Each number is 50 + 10 x the weight over its row's rms, rounded and kept within 0 to 99. Layers, rows and columns count from 0. The size before them is the row's rms in percent of the matrix's.

# up: layer 16 MLP up, 1536x384, rms 0.0516, rows 1375-1399, columns 320-383
# down: layer 16 MLP down (transposed), 1536x384, rms 0.047, rows 1375-1398, columns 320-383
up1375 099:52 36 40 58 48 54 51 35 46 48 46 64 42 47 54 43 39 67 57 38 55 49 40 48 46 42 55 36 52 33 50 47 52 73 49 45 65 67 69 44 61 53 44 53 48 66 33 29 65 50 46 42 56 49 47 40 28 59 52 42 59 28 52 46
down1375 094:77 53 55 43 58 57 45 40 60 42 71 62 43 57 66 45 43 49 60 54 28 58 59 37 55 67 60 45 50 58 62 71 56 64 54 57 51 48 34 69 50 38 42 52 43 30 53 36 38 45 66 51 54 42 57 50 58 46 48 51 50 47 65 43
up1376 106:55 50 46 60 42 59 64 35 49 33 49 46 62 49 59 45 26 44 34 16 34 58 59 51 51 58 47 45 46 44 62 50 37 31 46 40 52 53 73 45 63 52 28 46 54 51 39 58 56 50 78 57 43 49 57 60 48 44 49 38 58 55 54 38
down1376 108:45 69 52 38 69 75 32 43 68 57 32 45 39 42 41 52 67 58 34 45 60 47 48 26 57 32 67 51 53 45 66 45 52 49 34 40 43 56 52 64 57 37 42 42 34 46 40 40 41 59 56 52 56 37 66 54 60 40 54 50 59 42 57 53
up1377 096:51 51 54 34 43 41 36 25 47 59 34 48 63 58 51 60 42 53 43 42 45 67 50 57 56 41 41 58 70 58 58 59 41 34 50 55 43 68 61 52 36 51 51 48 40 46 55 41 51 55 58 53 43 53 45 44 51 30 33 71 50 57 30 51
down1377 094:42 52 43 65 63 32 56 58 40 46 70 42 44 60 51 58 52 42 46 61 48 36 55 63 69 51 53 33 37 61 33 51 43 41 61 49 45 45 44 35 59 45 45 33 54 64 55 56 39 56 50 49 53 48 65 65 43 69 45 41 60 40 52 65
up1378 089:35 49 53 45 50 44 52 44 58 57 30 48 66 63 49 50 55 54 32 48 39 50 45 57 58 59 52 69 40 45 40 50 43 38 62 46 63 50 46 54 57 52 27 32 53 46 62 46 49 70 50 45 38 46 47 41 53 69 60 52 48 32 54 52
down1378 091:33 47 43 62 57 59 51 66 59 49 63 26 48 50 39 60 59 55 64 55 40 56 60 53 29 41 55 35 52 39 56 51 49 46 48 52 66 68 50 55 37 53 64 58 36 60 39 46 47 64 52 70 55 31 50 52 58 45 39 56 70 52 55 52
up1379 098:36 56 49 46 58 61 48 64 63 76 49 54 51 47 53 49 70 49 42 57 58 54 52 36 56 47 40 58 36 58 58 34 48 57 62 60 53 38 49 52 16 50 41 44 52 45 47 47 48 50 45 46 37 58 61 49 52 52 52 58 58 65 47 60
down1379 094:44 49 51 48 56 48 56 26 32 33 50 58 41 48 48 41 35 57 50 40 58 50 55 53 51 41 56 31 57 46 51 55 39 52 20 47 59 59 51 39 90 52 64 53 44 38 51 49 55 33 60 58 67 44 41 55 43 46 43 46 58 40 49 54
up1380 095:52 41 38 45 60 58 28 47 42 60 61 46 58 50 56 42 48 47 49 46 55 68 62 48 52 65 54 39 48 34 68 45 54 47 44 74 45 49 35 52 50 33 45 53 36 52 50 62 53 48 39 47 49 55 33 51 25 43 50 59 61 44 60 53
down1380 100:54 59 42 36 28 53 39 64 56 37 52 41 64 47 50 29 47 45 52 55 47 38 60 45 40 49 48 38 57 56 41 56 29 54 42 48 61 54 64 44 57 52 44 54 51 45 53 59 70 46 39 37 51 20 58 48 56 51 36 56 53 57 59 50
up1381 100:43 51 55 63 50 43 37 46 40 49 58 57 44 66 51 39 30 55 32 57 56 56 50 43 63 55 49 58 60 60 71 41 39 44 60 51 53 52 70 50 55 58 45 33 44 57 54 41 72 68 52 46 34 46 46 47 31 52 56 70 70 59 52 49
down1381 096:44 55 53 55 52 56 55 41 41 32 55 43 62 45 61 61 45 44 63 47 60 35 64 66 31 39 53 59 39 34 43 61 49 45 58 70 70 41 29 53 51 51 43 59 43 63 48 51 52 58 41 50 57 70 51 58 62 69 71 40 43 57 38 46
up1382 102:26 45 36 50 47 47 48 64 39 69 50 58 67 52 49 60 55 49 55 48 57 44 45 60 61 67 51 63 57 17 55 70 58 40 52 58 67 63 59 64 63 57 35 62 49 58 55 38 59 56 48 48 46 53 44 52 50 64 44 60 48 64 74 49
down1382 110:51 63 67 41 54 55 45 32 48 44 42 43 61 43 50 63 58 63 39 66 48 41 58 65 54 44 40 46 49 45 40 56 48 45 47 45 58 33 35 47 39 55 54 52 36 31 44 62 35 47 41 68 46 24 66 44 44 43 50 55 26 37 58 64
up1383 104:33 51 36 53 65 72 50 47 43 48 61 43 26 64 54 45 49 51 43 40 42 62 72 46 75 39 55 63 67 50 54 50 51 41 30 47 60 52 47 58 48 61 63 40 45 46 40 63 60 40 46 66 43 47 35 35 48 36 48 46 46 59 55 61
down1383 103:63 48 38 28 36 40 51 55 38 51 57 30 63 49 31 54 56 44 34 46 44 47 33 59 46 53 57 58 58 43 51 38 42 49 46 42 40 49 38 54 38 27 35 60 45 69 48 61 46 44 53 74 83 43 61 41 30 43 45 46 65 45 60 27
up1384 108:50 45 59 58 50 73 51 66 44 74 46 61 60 64 55 53 57 34 54 48 31 49 39 56 59 67 53 41 39 48 53 56 49 67 51 66 50 58 54 47 43 56 50 52 50 52 38 46 52 46 54 53 49 43 37 60 33 52 54 64 66 50 51 47
down1384 101:39 35 64 64 53 59 61 41 48 47 47 45 49 54 50 59 52 58 46 58 54 49 71 69 35 58 50 59 53 56 43 49 43 59 45 50 57 58 44 48 59 45 62 56 52 36 44 48 60 44 33 43 62 83 28 37 45 53 49 65 41 68 47 38
up1385 101:49 55 44 46 39 46 53 39 51 37 29 55 75 54 51 56 57 61 54 59 45 55 53 39 48 44 45 42 41 48 36 59 51 58 46 63 44 47 62 41 52 77 45 50 36 37 55 50 50 42 58 58 33 39 45 36 46 38 46 48 42 42 43 46
down1385 098:54 53 43 45 26 39 52 48 43 52 43 59 48 47 67 61 66 59 62 48 58 43 49 43 44 59 33 38 54 46 37 47 61 44 48 60 39 50 58 53 41 39 36 73 37 49 44 38 50 57 57 48 52 43 56 51 34 51 50 53 48 62 48 59
up1386 083:58 54 43 47 31 39 36 40 19 47 55 53 54 45 52 45 56 51 43 50 51 63 47 44 47 42 50 63 45 65 42 36 44 42 35 52 58 55 66 30 52 48 50 25 52 48 45 61 55 66 50 53 44 47 43 58 58 56 56 59 54 34 45 54
down1386 083:49 70 57 27 51 53 56 60 65 41 41 49 59 47 38 50 48 56 58 52 31 51 67 33 46 45 48 50 58 57 54 58 49 56 68 30 42 48 41 46 53 50 48 72 44 57 43 32 60 54 37 39 49 36 44 48 55 43 49 52 38 65 44 49
up1387 098:55 56 46 50 26 64 24 51 41 47 54 50 54 57 60 50 61 66 62 41 48 50 64 39 57 59 56 44 55 63 64 65 35 37 55 60 70 41 54 44 35 45 59 62 42 54 34 49 50 46 43 60 41 35 39 48 35 50 53 65 47 40 42 48
down1387 092:56 61 32 48 43 38 64 53 55 37 49 66 39 54 51 43 53 41 38 35 55 42 35 51 42 50 47 70 47 45 58 48 38 55 51 74 42 64 36 47 32 58 49 64 44 45 47 46 57 61 59 42 66 58 54 41 42 33 46 55 49 59 48 67
up1388 098:50 39 51 63 68 47 55 59 38 46 42 32 40 53 49 48 45 69 40 40 55 42 44 60 51 48 56 40 59 66 43 53 61 63 45 31 58 46 40 55 43 47 48 33 44 31 36 52 56 52 38 53 52 54 56 37 37 58 63 49 45 40 52 75
down1388 098:63 46 52 11 45 54 44 53 41 61 32 52 39 69 43 61 65 38 49 54 43 61 52 40 67 41 72 45 49 50 50 54 46 52 50 61 39 43 71 55 49 34 37 60 50 38 50 33 33 46 52 45 56 46 31 83 63 65 55 64 41 58 57 42
up1389 089:35 31 61 43 39 44 44 41 29 49 45 49 77 38 50 52 44 57 61 36 33 58 61 66 57 52 55 47 56 45 39 64 34 41 48 40 70 55 43 30 52 51 56 43 49 59 50 40 37 53 45 47 45 47 54 55 42 60 63 56 48 35 48 40
down1389 087:45 51 62 54 52 60 48 50 61 42 58 47 49 44 38 48 40 55 53 53 51 61 47 22 51 45 59 62 67 53 64 39 48 50 65 38 44 41 58 40 70 61 67 27 53 50 43 59 56 63 47 60 42 38 42 61 40 53 47 41 54 56 45 53
up1390 094:53 36 34 44 55 48 42 52 49 43 60 39 32 68 44 49 45 46 23 18 31 51 56 44 62 66 39 36 56 48 42 59 34 78 53 39 65 58 54 58 61 57 41 30 63 55 39 61 52 37 48 58 43 55 45 47 42 46 52 44 46 47 39 39
down1390 091:40 60 43 48 52 58 54 54 51 45 58 33 47 38 42 40 37 48 67 59 43 47 56 49 47 67 59 32 50 64 42 39 54 40 55 50 51 47 47 40 48 57 50 53 60 51 40 57 52 47 36 47 49 32 58 52 54 51 33 47 58 47 45 48
up1391 104:36 50 48 27 40 65 27 52 52 55 61 24 30 54 53 49 63 62 48 65 46 52 74 61 48 52 39 49 48 56 51 47 45 45 45 57 51 42 52 58 52 55 55 44 61 38 52 49 60 46 62 52 40 39 49 51 45 54 64 32 57 45 61 37
down1391 098:46 59 41 62 43 44 55 40 26 65 61 60 57 50 51 29 55 55 66 64 54 62 41 50 63 56 59 22 67 24 65 65 55 40 51 55 53 52 52 46 43 47 50 45 55 57 30 59 65 51 45 44 50 42 46 54 52 56 59 54 34 37 51 52
up1392 108:52 52 46 60 63 61 45 41 43 61 52 36 56 64 63 37 40 54 33 51 33 53 49 56 53 36 51 54 48 36 57 40 42 49 63 44 58 35 56 58 27 55 61 47 46 47 55 60 66 50 32 59 36 45 32 54 49 52 60 41 53 56 72 52
down1392 107:38 55 19 45 52 55 58 58 47 71 51 39 51 58 43 57 46 50 54 46 64 57 47 51 66 50 38 56 59 59 49 49 41 50 60 36 62 56 46 53 56 53 45 44 42 41 63 43 60 50 44 45 38 70 51 53 51 51 62 52 41 52 69 58
up1393 104:47 49 34 36 47 67 56 37 55 63 45 42 49 47 43 35 48 39 56 62 35 54 62 57 50 52 32 32 29 50 51 41 48 65 52 42 54 48 65 51 56 52 41 41 32 44 54 43 43 40 38 52 33 44 32 60 52 55 45 48 46 50 39 54
down1393 105:49 48 53 42 35 38 54 43 54 55 37 60 65 48 53 39 50 34 54 58 54 60 65 45 58 47 60 62 45 51 42 51 51 57 47 27 52 63 46 41 46 45 47 53 29 51 31 58 65 40 48 36 41 34 35 44 59 51 36 49 71 43 48 41
up1394 099:42 59 54 57 52 55 47 53 64 35 55 59 57 49 66 46 66 61 54 47 45 80 57 58 42 39 50 63 50 24 61 59 54 62 55 61 55 45 49 51 54 48 48 46 41 54 44 61 62 51 57 62 63 36 68 68 52 73 65 44 39 30 44 47
down1394 091:55 42 58 41 41 52 58 60 52 56 67 52 44 68 46 56 54 33 46 53 41 49 59 52 38 58 39 47 45 41 43 49 63 54 47 50 50 49 52 46 40 54 55 42 55 69 49 61 65 53 40 49 37 55 42 55 35 46 54 56 53 41 54 54
up1395 107:41 39 25 51 47 56 41 64 58 64 47 43 51 59 53 49 45 58 48 50 48 47 50 74 45 59 64 42 53 21 42 54 41 43 55 59 62 45 67 55 43 49 44 59 48 69 45 55 60 50 31 62 46 51 43 32 44 58 54 53 48 56 57 59
down1395 099:53 60 56 39 41 42 44 42 50 49 62 46 37 55 52 58 59 54 49 70 59 48 53 42 55 43 57 58 55 62 52 58 59 54 40 29 37 49 49 48 49 40 66 69 36 53 62 54 41 40 35 55 46 61 68 40 69 57 51 52 41 52 56 48
up1396 108:66 50 58 47 49 45 34 54 52 42 45 57 58 50 53 51 45 60 36 54 48 55 36 46 39 66 40 32 49 40 65 43 36 55 58 44 32 55 59 61 43 48 47 55 51 49 77 43 43 68 64 65 41 48 46 50 54 49 46 44 55 67 47 48
down1396 105:42 42 48 49 70 64 31 49 46 45 37 58 55 47 45 51 50 42 53 53 47 37 49 61 50 54 55 76 53 66 45 39 53 41 40 41 52 40 59 43 38 57 45 48 56 53 36 44 43 53 47 62 53 32 49 38 47 27 45 48 67 45 45 56
up1397 093:49 41 46 41 46 44 41 58 30 56 64 60 59 40 65 50 43 59 41 50 46 46 55 63 65 44 44 76 76 75 44 56 60 59 47 78 66 51 53 40 40 41 42 46 52 59 48 48 53 50 58 55 47 46 51 40 39 50 51 51 55 70 62 65
down1397 100:41 53 44 44 46 46 60 48 51 47 58 52 55 38 45 63 38 43 58 41 45 49 51 39 61 48 68 21 57 40 50 35 49 50 40 55 56 47 47 60 52 53 40 15 40 42 48 56 54 55 53 49 44 37 55 55 60 58 37 37 37 37 42 58
up1398 109:75 45 63 18 40 69 27 65 52 46 50 58 43 46 52 47 44 37 56 66 42 41 44 42 36 43 38 50 38 55 59 40 48 47 66 57 53 76 69 52 54 49 60 54 44 49 58 56 55 54 44 55 54 36 52 57 41 49 47 49 48 51 59 61
down1398 106:43 59 44 50 38 53 55 55 50 40 32 58 59 43 54 58 52 64 41 52 30 53 48 55 47 53 53 35 65 68 46 53 46 41 54 50 44 62 38 77 47 42 59 57 40 43 36 60 50 62 50 47 36 31 64 54 53 36 49 68 54 49 61 48
up1399 097:60 52 51 49 43 64 35 45 49 65 53 45 56 68 53 47 45 39 34 60 53 49 90 36 54 57 47 35 54 55 50 34 29 39 62 62 52 46 61 50 42 46 41 50 43 59 55 42 55 44 57 48 45 41 48 55 22 45 45 60 49 45 53 45